python train.py --n_kv_head=8 --d_mlp=3072 --activation="silu" --positions="rope" --rope_base=10000.0 --tie_embeddings=false --parallel_block=true --init_std_up=0.0283 --optimizer="adamw" --lr=0.000781 --beta1=0.9 --lr_head=0.00541 --decay_fraction=0.934 --final_lr_fraction=0.02 --steps=4992
Each number is 128 + 24 x the weight over its row's rms, rounded and kept within 0 to 255. Layers, rows and columns count from 0. The size above them is the row's rms in percent of the matrix's.

# layer 3 MLP up, 3072x768, rms 0.0365, rows 1549-1601, columns 640-703
size [110  96  92 102  98  99 105  97 111 112 101 105  99  86  99  95  98  96  96  98 100 107  91  87  90  99 106 101 106 104  97  93  83  90  88 105  85 112 111  83  90 111 101  94  94  96 107 103  84 112 114 120 107]
[[137 103 112 129  92 106  95 125 124 139  97 146 102 150 108 106  98 168 142 148 149 138 161 159 128 127 185 104 161 148 110 152 123 159 126 123 129 111 111 135 109  76 185  96 118 109 104 125 167 102 137 173  95 177  99 121 118 108 120 128 102 134 143 111]
 [149  50 103 111 106 128 133 158 144 123 133 121 121 187 129 127 123 139 121  95 147 101 150 171  89  53  97 106 106 141 188 151 176 149 174 113 148 113 146 134 126 121 111 153 146  91 127 142 102 148 151 116 117  99 112 114 153  98 135 121 115 143  84  97]
 [ 89 123 132 133 145 109 109 132 117 133 134 137 154 133 130 130 126 150 141 129 115 177 140 134 120 135 131 129 110  82 169 122 106 137 106 117 116 157 157 136 114 165 111 137 105 122 121 112 100 102 130 118 103 109 132 121 132 129 132 136 150 152 124 112]
 [113 148 136 134 149 136  73  99 177 122 106 147 122 105 111 114 122 137 156 132  88 122 113 134 136 134 119  95  90  76 144 124 125 154  67  98 143  77 189 153 131 111 119  94 134 118 125  72 115 171 145 131 114 118 182 122 138 129 111 147 118 147  79 132]
 [ 87 153 172  38 167 136 141 172 164  81  81 172 117 145  87 145  99 153 110  99 148 143 157  96 139 119 116 118 108 138 129 122 130 136 130 137 165 120 123 143 116 165 117 117 117 119  97 147 103 126 108 102 164 158 170 123 132 143 129 180 151 104 126 150]
 [109 145  81 110 165 116 126 102  94 124 114 116 136 145 124 122 149 137 124 121  89 124 140 106 117 126 104 187 101 124 116 141 101  89 117 144 110  87 122 174 119 160 168 143  74 129 140 109 132 125 147 111 103 117 159 139 148 129 100 157 109 213 119 164]
 [123 145 120 128 115 121 135 141 126 111 153 147 120 147 143 159 128 128 149 124 106 141  92 160 140 109 110 122 115 129 101 109 108 124 104 118 131 115 126 148 113 124 139 149 141 142 142 162  82  77  98 127 131  52  93 128 141 116 107 154 118 121 126 131]
 [136 121 119  71 131 148 132 115 110 136 141 144 109 182 146 155  97 132  99 136  98 149 139  92 102  96  95 110  98 134 152 144 107 100  90 147 121 136 138 133 103 118 108 152 109 159 155  96 161 145 156 156 124 135 138 162 158 136 120 135 111 166 126  89]
 [ 38  76 143 129 128  96 157 125 128 136 110 120 127 118  87 147 113 150 167 149 112 107 113 135 119 116 161 143 136 113 117 110 137 142  95 143 156 104 103 133 115 143 134 147 126  84 100 157  52 114 128 112 104 106 111 125 138 110  99 108 102 122 157 126]
 [134 121  84 129 112  66 100 137 119 132 102 119 129 157  99 144 138 128 152  83 125 155 163 113 133 117 127 152 138 160 110 109 177 126  98 119 111 119 105 167 145 130 105 124 104 174 121 147 176 102 136 167 164  77 153 158 139 138 138 110 183  94  80 139]
 [112 143 118 126 148 122  95 147 153  98 156 150 167 160  97 153 126 133 124 137 126 137 149 129 115 137 119  95 146 127 126 169  91 140 163 119 123 139 128 124 143 118 167 130  88 136 121 100  96 117 105 158  75 119 178 144 171 115 122 129  99 133 143 107]
 [107 145 168 114 104 127  94 147 161  87  97 148 134 158 133 114  97 167 150 143  78 107 134 141 138 132 122 127 127 125 155 130 127 126 114 116 137  90 112 144  86 112 143 138  81 167 147 124 187 144 171 131 123 100 165 117 155 144 133 136  98 142 126 117]
 [126 161 123 162  98 125 124 116 105 126 107  78 117 120 141 114 118 163 117  93  85 135  93 125 140 125 139 121 124 132 154 137 141 132 141  82 132 134 125  71 141 179 121 107 122 106 130 158 118 137 122 131 147 147 167 106 146 135 117 119 108 147  94 124]
 [140 129  98 176 127 117  85 134 151 109 107 135  96 153 144  90 117 134 136 136 160 142 121 117 117 100 131 136 114 104 128 149 167 143 141 140 156 110 119 149  71 103 159 167 115 117 102 125 141 121 103 111 136  88  87 112 116 151 108 126 138 166 103 116]
 [128 123 138 131 152 128 135 113  49  86 106 105 116  99 148 120 115 171 119 143 108 164 102 150 152 110 164 134  83  85 131 154 128 132 120 176 122 144 113 122 119 114 112 189 121 172 104 151 112 160  82 127 126 111 123  93 113 128  99 117 146 147 146 170]
 [116 150  93 138 154 120 106 178  66 119 154 121 149 152 112 147 147 135 116 138 124 170 156 140 131 102 113 124 151 151 111 150 107  90 150 101 135 134 138 179  99 109 119 117 127  93 161 130 177 121 179 132 121 100 123 169 135 127  99 156  88  99 145 121]
 [127 115 132 147 115 119 141 123 122 144  61 160 144 127 139 124 137 165 165 137 138 158 140 114 105 140 120 125 158 149 119 155 182 137 109 115  50  88 125 148 100 138  93 120 155 167 119 131 160  87 135 127 147 162 126 138 167 137 146 115  95 126  81 132]
 [ 96 119 132 126 107 151 118 196  92 138 135 142  91 116 140 148 145 130 126  91 136 107 154 176 113 120  57 164 126  94 168 139 148 126 138 126 129 154 108 121 118 133 132  90 121 116 131  94 121 136 111  88 103 114 111 136 187 108 116 139 125 145 115  80]
 [ 80 110 105 127 126  98 110 105 125 104 131  77 121 131 133 140 108 119 144 147 139 141 114 143 131  75 114 154 139  81 117 110  68 141  91 158 159 134 137 138  78 133 166 105 142 150 137 108 140 152 140 127 148  88 149 144 164 123 147 143 149 117 121 115]
 [144 133 107 115 198 147 120 110 104 129 141 109 162  94 117 178 155 125 150 145  89 175 135 144 151 126 132 130 156 104 115 157  93 160 117 113 145 133 110 124 179 120 115 136 132 146 109 106  98 153 127 141 151 136 109 169 191 141 124 139 154 116 136 139]
 [105 158  98 154 157 136 126 144  95 142 114 126  92 114 133 120 170 151  81 131 170 185 114 144  86 133 138  95  79 105  61 171 112 104 166 201 144 163 150 123 139 111 120 133 149 134  94 125 110 160 121 150 112 121 118 128 122 113  81 132 157 152 129 120]
 [ 83 118  99  97 145  90 164 113 137 127  89 194 120 116 113 116  95 140 143 104  88 148 100 117  97 140  94 142 161  93 143 115 154  93 122 160 103  82 117 150 154 151  51 183 128 181 137 124 100 166 129 127 176 194 143 147 144 116 136 137 129 137 140 181]
 [115 141 149 121  99 139 152 160 100 113 188  93 118 122 168 144 104 148 140 150 123 122 100 128 116 163 124 134 167 114  97 128 157  89 128 115 123 127 150 125 117 154  76 140 137  93 134 140  99 136 149 106 126 115 136 109 137 111 113 120 101 113 138 144]
 [137 118 126  77 144 139 131 129 132  86 149 119 186 124 139 130 157 151 125 108 114 168  73 136 167 156 154 141 111 124 131 148 162  75 129 125 108 109 122 165 110 160 150 131  97  92 117  99 151  93 149 132 141 132 168 120 104 105 155  94 142 116 117 143]
 [117 118  99 158 103 142 114 154 108 127 128 162 117 150 125 157 158 121 121 163 143 126 144  81 121 100 160 172 135  81  79 196  73 122  87 128 132 112 105 146 103 128 101 142 145 111 140 111 144 146  89 169 135  97 129 161 130 140 110 139 126 119 111 139]
 [185 124  64 149 135 150 142 127 129  89 129 130 149  96 104 156 116 155 106 153 167 114 175  94 129 131 142 121 150 125 106 110  84 146 110 144  96 152 116 144 175 114 153 140 106 135 140  92 143 104 127  99 178 129 104 155 131 141 145 129 143 124 111 131]
 [103 144 162 122  95 126  86 119  89 144 137 131 131 153 136 188 150 140 126 101 110 156 121 157  77 124 111 136 109 134 122 111  83 125  85 100 112 106 108 137 128 131  94 129  92 112 130 130 105 137 123 140 123 107  96 115 131 137 129 103 108 128 104 120]
 [131 115 139 169 108 166 123 137 134 118 147 148 119 122 120 113 113 149 112 115 152 141 121 103 130 139 140  84 144 145 137 147 144 141  86  93 166 147 140 140 112 130 158 125 107 191 109 142 188 117 168 180 183  81 129 136 129 115 102 138 121  72 132 159]
 [ 99 102 158 134 134 135 129 132 130  74  97 125 116 122 107 164 120 128 111 138 111 143 103  69 145 167 138 156 132 112 111 183 131 136 117 101 125 127  94 143 132 104 135 106  91  94 121 107  82 131 133 131 129 145 151 137 135 101  84 107 131 169 119 145]
 [127 129 154 154  81  84 133 136 161 109 120 152  93 110 113 175  94 121 145 120 127 129  99 116 138 131 128 102  90  97 121 161 133 118 130 122 114 134 111 174  95 112 121 156 117 160 171 129 132 139 154  98 148  87 145 108 151 114 117 147 107 131 148 149]
 [119 155 111 104 102 117 137 156 123 137 138 138 140  99 136  97 111 139 126 108 128 145  92 118 118 130 128 168 156 113  79 119 125 115 137 141 130 137 140 112  84  99  88 108 123 100 129 121 149 143 131 121 131 137 128 121 120  82 152 153 106 164  75 115]
 [124 106 106  98  76 129 129  91 152 126 126  95 140 113  95 122 122 172 121  99 112 120 122 119 113 118 116 135 144  86  86 119 109 121 139 142 105 133 169 156 137 142 128 169 111 119 134 136 114 147 123 138 127 108 143  87 118 100 140 105 140 124 124 127]
 [127 105 170 149  73 146 135 102 142 122 110 150 160 150 126 196 153 104 101 128 133 129 135 116 121 122 125 118 161 109 148 143 180  82 120 145  98 136 127 134 125  85 142 203 125 108 134 144  82 120 160 140 143 113 141 132 134 148  98 118 128 129 120 145]
 [ 76 163 150 127 117 104  74 135  95 119 131 132 179  97 120 147 125 133 130 110 123 142 132 111 103 121 131 114 145 138 109 108 158 135  98 100 123 124 140 178 151 112 141 124  94 153 166 130 155 101 143 161 132 157 117 118 169 120 125 137 157 104 112 136]
 [109 108 137 131 123 134 107 112 128  75 133 141  88 152 107 152 157 149 117 145 122 127 122 130 109 122 100 110 158 158 138 164 168 128 152 119 160 132  82 140 130 123 113 140 124 138 165 211 138  98 115 109 133 150 141 105 132 103 142 120 114 146  82 150]
 [113 116 135 169 115 150 110 157 132 127  93 125 113 145 128 172 104 117 137 118 127 110 139 160 113 111 134  85 124 105 115 123 146 133 122 102  61  99 129 148 157 105  93 125 162 156  57 103  73 140 113 170 124  98 133 131 114 128  97 113 182 142 151 118]
 [132 154 119 153 109 123  99 172 142 141 151 141  71 172 149 118 168 149 136  86 137 133 112 140 104  83 123 127 153  94 120 145 123 135  93 127 105 144 125 158  97  71 179 167  92 100 130 149 170  89 124 132 117  87  96 114 142 102 101 118 127 165  98 107]
 [ 89  99 143  59 115 110  92 160 141 107 117 110 119 129 103 120 134 130 140 150 119 151 149 148 118 119 112 116 129 105 120 116 138 135 119 141 125 100 122 144 136 140 123 131  82 128 109 124  99 126 188 147 125 137 131 125 132 131 164 111 117 103 152 127]
 [132 145 120 139 132 153  67 151 137  94 103 135 112 139  99 152 122 101 117 151 131 142 119 147 144 157 136 147 124 127 116 154 142 104  89 152 113 118  99 147  98 131 148 144 133 132 130 119 183 143 145 172 174 154 167 137 131 154  98 138 137 152  89 181]
 [132  84  85 129 141 126 119 129 104 121 106 149 148 150 151 134  84 111 140  98  87 111 123 172 131 128 113 138 172 145 135 174 121 163 158 120 116  55 115 157 156  78 130 135  80 133 131 117 137 177 126 147 154 140 122 123 128  99 147 128 114 123 157 139]
 [103 105 129 126 143 129 133 132 162 102 133  78 163 108 128 139 133 134 100 104 123 116 122 155 129 137 159  98 147 142 154 132 135 128  84 125 111 103 147 117 140  85 117 122 133 136  92  94 147 177 122 124 128 150 148 123 125 125 111 136 110 124 121 125]
 [ 95 107  63 151 123  96 134 129 115 118 132 142 120 170 117 120 137 152 142 123 120 171 116 136  90 135  81 167 159 133 106 134 140 121 114 137 109 123 114 127 125 119 139 119  98 109 115 155 126 144 107 116 132 136 100 148 140 124 151 115 104 144  89 143]
 [134 122 105 115 106 134  89 101  52 102 135 116 114 155 107 119  83 133  93 128 128 142 144 136 117 108 132 137 109 159  72  83 130 125  69 128 136 106  93 183 114 149 158 176 114 143 131 121 134 112 139 160 162 164 143 155 139 121 108 143 134  87 131 122]
 [120  97 136 101 158 164 150 117 181 135 119  99 155 142 149 137 102 168 134 123  99 108 132 136 132 102 125 130 159 118 181 150 158 115 123 154 133 114 118 134 119 104 139 135 134 111 126 136 111 183 121 145 101 113 124 170 164 151  69  85  81 160 136 116]
 [ 84  86 140 118 143 120  66 131 154 128 113 137 159 136 119 156  84  83 151 139 117 122 150 118 147 132 131 135 177 140 123 106 149 163 128  78 134 137 113 187 147 130 144 106 128 117 126 110 122 125 116 120 116 198 132 133 140 116 175 105 191  96 110 148]
 [107 142 130 112 125 142 140 147 119 128  93 105 162 100 141 171 148 170 149 116 159 155  95 162 148 136 119 119  99 110  95 139 121 137 126 137 132 138 137 118 150 110 126 121 119  98 128 123 109 168 142 115 147 139 136 160  95 100 120 108 152 122 164 135]
 [ 99 121 131 122 159 131 149 109 192 104 174 130 140  96 123 144 103 165 141 141 130 113 126 126 157 141 120  94 125 114 126 150 151 129 117 123 100 105 151 138 144 138  95 112 125 107 102 101 166 143 143  93 163 149 145 132 169 106 126 155 129 129  79 144]
 [131 118 112 157 117 125 116 153 141 123 155 157 166 130 113 130 141 157 128  84 188 130 143 110 153 163 172 158 105 128 129 168 139 157 112 101 108 139 120 112 151 145 108 119 116 112  81 130 137 104 118 152 153 129 130  79 132 149  59 188 107 149 135 163]
 [156 122 141 159 108 137 161 134 125 129 156 166 122 156 131 166  87 120 108 145 116 143 148 112 137 124 156 163 121 140  89 102 175  86 119 174 152  81 108 116 112  96 115 133 127 121 106 121 121  57 126 133 120 159  97 127 136  87 142 100 148 130 121 164]
 [129 146  69 133 107 112 120 103 133 110 151 143 126 112 138 108 104 155  96  96 132 146 174 115 126 128 147 146 146 155 120 127 116 116 121 136  76 139 103 145 137 116 122 147 129 103  90 177 101 106 100 122 153 117 126 162 155 125 133 158 146 140  90 149]
 [109 124 134 105 139 135 109 136 106 117 147 178 145 148  88 139 118 165 176 128 179 153 110 111 149 117 117 110  78  61  93 147  92 102 132 176  98  96 115 156 112 142 103 135 162 132 136 112 137 147 167 161 152 112 154 112 134 158  93 174 125 123 152 148]
 [122 133 117 140  96  92 138 125 161 137 114 140  76 153 112 153 112 187 156 115 169 105 146  98  88 139  85 147 101 119 150 175 148 159 123 184 128 116  91 122 133 107 112 137 111 162 112 162 174 103 104  77 113  99 137 143 116 114 110 141 133 118 141 121]
 [105 162 116 106 126 118 176  99 123 131 117 155  92 121 146 113 155 102 102 129 157 141 103  81  83 149 141 122 114 114 125 135 117  87 129 125  83  80 116 122  96 123 120 136 160 103  83 126 121 123 163 145 148 125 134 152 116 128  84 156 143 121 120 150]]
# layer 3 MLP down (transposed), 3072x768, rms 0.018, rows 1549-1600, columns 640-703
size [125  87  80 109 107  92 118 100 121 117 102 111  96  77  90  94  86  92  94  95 102 113  95  75  83  94 126  95 126  97  97  87  75  85  74 108  80 113 116  74  84 130  99  77  85  85 102  98  75 113 125 156]
[[120 126 135 125 138 110 119 106 111 170 102 144  69 141  59 130 157  96  89 165 112 158 150  57 101 124  78 124 120 113 131 100 110 100 122 125 128  95 119 114 128 125 114 124 122 124 111 136 139 131 131 105 151 170 146 149  90 181 101 136 115 170 125 139]
 [100 154 165 143 165 121 157  91 122 150  97 129 130 108 102 194 144 133 134 185  51 168  89 122 170 118 122 112 152 113 131 113 120 155 141 159 123 140 147 148 107 118 135 108 149  93 123 118 106 121 108 140  87 133 125 113 128 114 115 108 119  78 144 140]
 [137 127 140 107 100 137 168 117  94 118 109 150 120 124 161 112 166  83 167 105 161 153 119 123 165 119  89 106 121 110  70 124 162  89 133 134 132 114 136 116 111 121 155 124 166 169  84  97 116 152 117 124 199 108 118 129 134 120 129 122 144 100 109 137]
 [121  96 139  76 111 105 162 108 107 109 166 155 112 114 112 114 131 145 146 153 157 178 136 123 121  97 125 132 137 115 119 137 147 145 134 149 100 135 135  89 108 105 115 177 122 152 122 149 131 133 140 146 103 153  96 187 134 146 157 116 122 114 164 182]
 [167 137 150 149 138 135 121 101  77 110 177 118 123  98 147 129 117 159 163 119  97 103 103 133 151 123 141 116 134 177 184 104 130 112 148 168 107 146 146 123 135 113 125 137 120 121 152 108 147 130 109 163 124 101 114  68 107 107 123 121 124 121 191 156]
 [129 106 127  96 104 108 168 102 156 139 122 130 158 125 115  98  81 142 139 191 125 138  98 123 111 130 130 121 109 134  82 126 115 153 122  80 140 107 147 134 135 121 103 124 168 131 124 123 111 113  81  83 115 142 111 140 123 107 113 131 109 129 157 146]
 [137 119  94 137 162 164 155 138 120 127 112 133 130 106 114 123 162 142 128 115 112 138 141 106 117 143 175 142 159 153 111 122 143 150 125 153 118 135 107 134 152 116 112 142 131 139 134  91 141 128 167 138 158 149  92 130  85 113 120 110 164 120 112 181]
 [120 112 135 154  66 132 139 125 144 135 129 114 175 153 136 141 120  97 122 109 132 149 133 138 144 100 101 143 153 195 130 111 126 118 123 110 148  88 112 171 143 126  89 139 162 118 127 168  99 123 108 102 116  93 123  96 133 142 109 108 110 107 114 165]
 [145 124 190  93 126 121 179 148 116 189 152 124 146 125 152 133 142 145 171  96 112 136 152 117 126  95 130 111  99 152 157 118 160  84 111 127 132 136 131 150 117 141 126 139 105 126 101 112  96 110 122 105  73 125 129 133 138 156 121 137 139 133 114  97]
 [115 110 113 153 128  94 163 146  99 120 127 153 133 150 113 128 148 137 130 141 112 120 125 150 106 117 124 125 151  95 127 135  80 156 109 138 125 133 127 122 158 121 155 124 144 111 119  82 137 119 146 119 153 114 137 122  83 151  85  97 169 129 118 127]
 [124 139  86 154 159 130 129 115 130 140 108 131 127  93 110  76 105 130 140 130 151 127 106 152 142 111 131 153 136  91 150 106 150  98 120 135 100 148 150 140 129 116  89  93 120 139 127 124 173 136 132 148 128 131 138  82 134 125 159 103 134 136  92 107]
 [168 115 145 102 150 141 187  95 113 115 149 134 113 107 157 113 140 127 148 117 112 133 167 127 142 116 141 138 174 134  84 135 117 154 178 100 139 145 137 130 120 165 130 187 144 127 122 106  97 123 117 107 178 153 122  87 130 102  87 132  85 108 118 110]
 [137 137 139 142 134 143 177 103 126 149 149 119 105 160 140 120 153 137 127 120 122 116 139 132 134  99 133  84 144 133 132 115 113 134 122 110 123 112 148 128 158 138 150 130 152 113 112 129 106 136 110 105 145 120 122 143 131 135 136 166 143 125 185 134]
 [ 66 112 150 124  82 138 145 119  77 132 187 132 137 107 135 155 165 130 130 146 115  91 110 170 124 157 103 124 117 180 139 129 103  90 112 144  84 167  67 110 148 147 183 131 119 138 159 155 116 150 113 108 161 129 131 103 108 139 115 193  97 136 122 136]
 [131 158 139 129 106 168 166 123 142 141 112 113 104 123 108  93  91 134 180 108 104 112 197 133 130 114 106 111 124 149 124 114 147  81 127 119 145 130 127 104 142 135  85 122  81 151 123 114 119 125 150 123 128  86 156 133 167 127 150 121 121 125 151 123]
 [115 137 145 155 106 143 105 147 159 151 108 170 145 126  98 105 119 159 134 101 142 144 119 112 139 123 150 125 135 133 137 144 119 140 133 139 134 120 155 136 157 195 109 110 120 124  83 159 109 132 100 116 128 151 150 101 136 122 178  95 159 101  61 170]
 [161 107  99 152 110 119 109 124 157 157 125 110 106 105 141 115 128 137  72 124  82 118  94 140 130 172 147 142 110 119 137 155 130 137 144 127 209 117 113 139 110 104 110 146 142 122 186 159 158 135  82 119 111 111 113 102 165  91 119 175 180 108 185 119]
 [134 108 118 132 145 144 158 111 137 139 112 112 172 144 117 129 146 142 134 160  96 127  64 123  95 168 134 114 102 166 140 151  86 160 123 177 114 128  97  68 118 137 133 135 118 120 105 110 106 136 154 136 131 180 117 131 107 134 102 120 152 131 148 157]
 [138  99 130 122 142 161 127 136 136 146  96 151 102 178  99 114 128  91 171  93 148 112 145 154 106 152  98  66 168 153 107 132 159 111 145 129 135  86 126 152 130 111 117 102 121 114 139 153  98  89 123 120 124 139 112 125  90 113 117 170 153 130 133 160]
 [115 131 124 102 128 139 131 137 159 117 126 156 117 150 108  83  88  95 120 149 140 116 138 137  72 139  97 131 151 102 114  96 148  69 145 126 121 113 147 135 115 137 119 128 104 106 141 142 128 117 137  94 134 101 122 125 108  96  96 134 139 133 107 109]
 [115 120 154 118 110 126 103  77 156 105 119  95 175 148 119 122 150 124 112 153  99 102  97 122 134 150 143 114 115 144 147 131 108 135  94 108 152 110 146 110 169 132 128 183  64 145 150 132 116 175 152 160 140 148 135 122 127 144 129 123 148 130 154 124]
 [138 103 106 157 161 110 111 113 123 150  88 131 138 128 132 122  95 142 118 179 165 154  87  98 128 133 128 164  99 134 137 221 129 126 122 174 146 149  99  98 118 112 155 132 138 123 157 127 157 110 145 141 120  97  99 127 135 115 108 143 107 128 138  92]
 [158  97 113 127 120 110 100  89 123 132 106 147 118 139 135 122 158 129 137  99 123 156 173 125 110 122 101 105 108 134 119 139  67 138 136 146 114 126 124  90 145 118 126 119 136 172 125 136 143 167 132 105  80 111 149 147 120 124 116 100 165 139 103 105]
 [142 153 131 102  70  99 110  95 147 172 126 102  83 175 133 123 139 120 133 117 113 114 191 154 118 114 177  96 135  93 116 109  84 140 147 102 148 116 134  68 169 148  97 126 138 121 141 103  97 155 119 124 152 132 135 110 153 126 114 158 123 139 152 126]
 [124  93 112 124 117 101 122 130 124 145 137 136 110 133  95 138 118 130 123 111 102 177 109 132 121 172 140 119 128 162 169  90 110 141 166 137 122 127 123 143 145 109 167 130 136 170 134 139 125  97 105 129 142 150 130 129 121 157 124 133 156 119 135 131]
 [ 91 134 148 125  87 112 129 174 114 188 128 142  98 152 132 113 113 143 116 120 110 148 138 118 143 146 161 154  92 171  76 157 154  92 167 148 166 164 144 120 127 142 158 181 168  84 130 132 139 129 115 185 120 133 126 115 129 141 136 135 126 120 122 139]
 [104 112 115 132 123 100 152 139 139 116 109 166 133  94  96 143  93 104 128 131 129 138 161 127 143 165 138 166 164  96  91 129 118 124 134 145 175 118 118 107 131 159 168 145 117 154 131 154 124 122 156 134 142 163  72 113 131 123 116 129 138 109  91 147]
 [ 51 127 110  86 121 136 138  61 162 122 137 102 154 129 137 166 142 128 132 131 135 124 172 135 132 136 109 131 159 136 155 131 120 122 136 115 152  96 105 122 139 150 132 121 155 100 143 122  93 131 140 126 139 167 134 103 111 128 105 106 133 178 118  93]
 [159 191 165 152 119 137 117 114 128 134 212 111 151 106 114 122 140 130 165 154  97 105 191 133 136  81 143 165 109 156 158 125 146 101 140 134 108 157 131 151 110 140 145 137  86 155 140 124 133 120 137  99  95 114 108 102 153 103 135 141 145 107 161  77]
 [137 146 100 151 127 169 139 139 147 111 174 100 113 164  75  94 122 118  96 133 170 122  96 146 130 133 161  92  91 104 105 124 125 138 163 148 153 105 150 130 182 137 169 127 152 128 100 125 108  99 122 131 142 156 122  99 110 113 122 118 106 133 121 104]
 [131 143 118 158 119 151 125 109 125 159 158  98 120 155 100 175 136 107 171 141 133  83 136 148 119 160 109 149  87 116 132 102 105 118 106 131 164  91 105 154 133 103 152 135 126  59 155 147 128 130 159 104 121 130 148 116 111  99 126 116 140 123  83 126]
 [135 147 140 155  89 114  37 145 135 114 143 131 116  87 122 111 180 138 117 171 139 104 172 102 141 125  98 134 142 134 138 127 114 140 119  74 144 124 112 119 124 156 119  75 140 110 108 119 170 107 148 145 114  90 132 121  99 159 133 171 178 126 145 148]
 [144 146  84 155 117 108 144 153 136 143 139 129 110  90 147 122 104 148 132 121 135 105 104 144 114 149 153 135  99 125 128 124  98 121 113 121 125  89 127 114 133 185 128 108 121 176  95 166 190 125 104 150 124  98 106 119 105  96 140 127 134 134 118 120]
 [140 100  92 114 144 124 162 140 118 105 126 110  92 202 159 116 113  96 110 116 229 122 125 118 155 121 122 127  86 156 137 181 132 137 135 184  98  99 106 136 106 144 110 132 160 121 119 157 146 140  74 117 174  87 153 155 106 141 160 120 111 157 135 116]
 [143 168 101 116 115  91 150 134 135 143 112  79 125 103 105 168 144 118 150 126  96 140 112 143 108 134 159 121 131 118  80 109 168 118 155 107 108 174 160 121 115  84  86 149 143 101  96 111  81 103 127 135 132 133 129 130 123 126 132 148 103 148 145 163]
 [115 163 120 125 145  83 175 156 143 103 166 113 148  81 127 171 149 140 115 129 128 111 108 126 137 114 157  92 136 117 125 133  98 113 116 129 157 113 121  90 110 114 106 101 109 166 143  94 208 144 104 145 123 116 131 133 101 113 127 140 129 150 114 126]
 [120 137  99 127 106 130 148  96 120 161 127 113 171  81 121 126 144 111 148 159 116 118 123  91 174 149 112 142 128 130 121 153 147  98 105 126 140 151 131 136 146 163  76 100 150 124 106 137 119 171 134 152 164 131 137 136 115 181 141 162 157 138 135 125]
 [166 148 143  86 140 172 121 158  88 112 133 125 125  93 136 136 130 114 144 159 145  81 104 130 104 150 118  69 166 103  67 150 113 130 113 155 158 157 104 128 138 139 121 143 114 178 146 123 140 190 156 118 113  97 118 119 103  84 129 150 159 139 112 123]
 [117 142 159 130  88 117 141 120 101 133 125 107 116 111 138 133 165 126 169 106 107 160 152 150 138 160 141 122 154 121 103 162 140 105 102 136  97 155 124 123 123 151 175 124 112 102 119 197 172 167 141 144 137  95 138 128 134  90 158  65 113 157  89 112]
 [109 154 160 122  85 104  94 143 139 120 157 142 148  92 130 132 158 143 112 123 145 128 110 123 129 102 146 129  67 130 143 106 160  75 116 143 123 155 110  76 134 145 170 101 131 126  95 122 148  60 155 126 111 116 143 143 108 143 138 151 102 114 144 138]
 [185 170 116 130 101 146 143 154 138 136  89 136 130 144 132  99 146 152 131  93  68 126 142 133 168  91 116 151 119 118 122 139  95 143 146 158 147 155 143 122 115 153 160 126 143 113 130 110 131 131 116 126 108 169 104 155 155 115 107 119 144 170 108 120]
 [121 103 133 139 141 141 172 119 122 116 156 130  61 151 106 121 131 116 150 102  84 164 150 152 127 124 127 141 161 139  97 150 134 135 133 169  80 132 169 147 149 135  95 160  81 139  96 108 108 135 106 129 149 129 167 124 129 112 100 129 147 125 151 109]
 [125 134 152 168 177 111 132 160 173 168  96 111 152  89 132 140 121 102 106 122 135 105 131 134 163  99 102 140 115 110 136 127 141 157 155  94  92 116 142 151 115 146 119 154 171 100  93 167 145 129 160 132 135  88 130 122  98 155 114 121 134 142  99  91]
 [169 110 143  81 105  94  84 154  98 108 144 114 125 121 152 116 128 121 108 159 121 112 158 163 140 121 132 175  88 146 148  87  63 174 106  98 120 111 132 121 122 147 130 115 109  75 102 124 115 117 124 106 166 121 134 144 140 110 163  94 131 146 129 122]
 [112 148 131 106 147  89 141 127 147 104 124 106 126 137 146  84 143 128 100 154 100 164 127 112  83 159 110 144 102 107 144 122 134 176 127 166 133 127 128 101 105 128  94 140 130 162 169 143 170  93 143 126 123  91 129 136 104 140 110 154 121 115 157 152]
 [123 120 116 148 109 106 131  93 124 144 140 118  89 169 129  76 111 165 159 162 100 163 158 140 128 117 112 121 106 142 132  93 148 106  71 105 125  90 130 158 128 150 146 155 178 122 138  93 124 148  82 170 129 105 125 127 155 180 125 122 119 131 116 111]
 [142 150 133 132 161 129 153  94 117 121 145 114 115 162 123 157 133 119 145 112  93 142 138 133 130 135 124 138 140 114 129 153 108 153  98 164 148 138 124  94 141 149 143 155 122 122 126 152  88 107 169 115 166  97 146 142 140 135 115 115 125 123 132 113]
 [114 108 134  57  93  69 118 133 101 154 101 139 109 154 110 116 118 142 134 133 121 112 156 121  94 127 130  89 125 121 115 135 101 131 143 172 161 175 134  90 158  96 144 143 152  92 150 175 104 165 124  85 129 151 115 114 147 123 107 149 102 124 140 127]
 [150 145 162 104 124 143 141 121 118 144  91 131 171 139 122 142 142 116  90 112 125 134 101 137 104 168 138 112 132 137 136 133  99 125 164 109 107 132 138  90  83 114 136 138 110 102 120  70  68 163 124 115 153 153 151  93 174 157 136 142 115  94 179 134]
 [130  75 135 124 123 144 163 111 156  98  99 110 128  88 107 134  88 134 157 156  81  91 148 102 124 141 138 142 117 153 173  90  79 115  75 134 158 144 134  89  93 115 125  96 129 128 195 125 107 104 140 141 147 113 126 174 116 124  49  88 114 134 142 108]
 [123 144 128 104 158 132 112 138 109 121  94 159 152  88 115 121 142 156 109 127 117 158 167 131 173 160 128 117 125 122 132 147 126 143 110 119 153  92 109 169 104 156 166 119 121 111 133 146 141 110 141 114  98 111 101 139 158 121 132 100 128 115 106 142]
 [151 129  93 105 133 161 125 128 151 106 203  93 128 140 146 159 145 140 130 153 143 106 108 149 139 115 111 144 155 147 151 133 130 122 185 135 162 108 139 168 126 138 105 117  78 127 137  77 183 106 118 127  81 105 133 129 113  82  80 144 120 144 143 113]]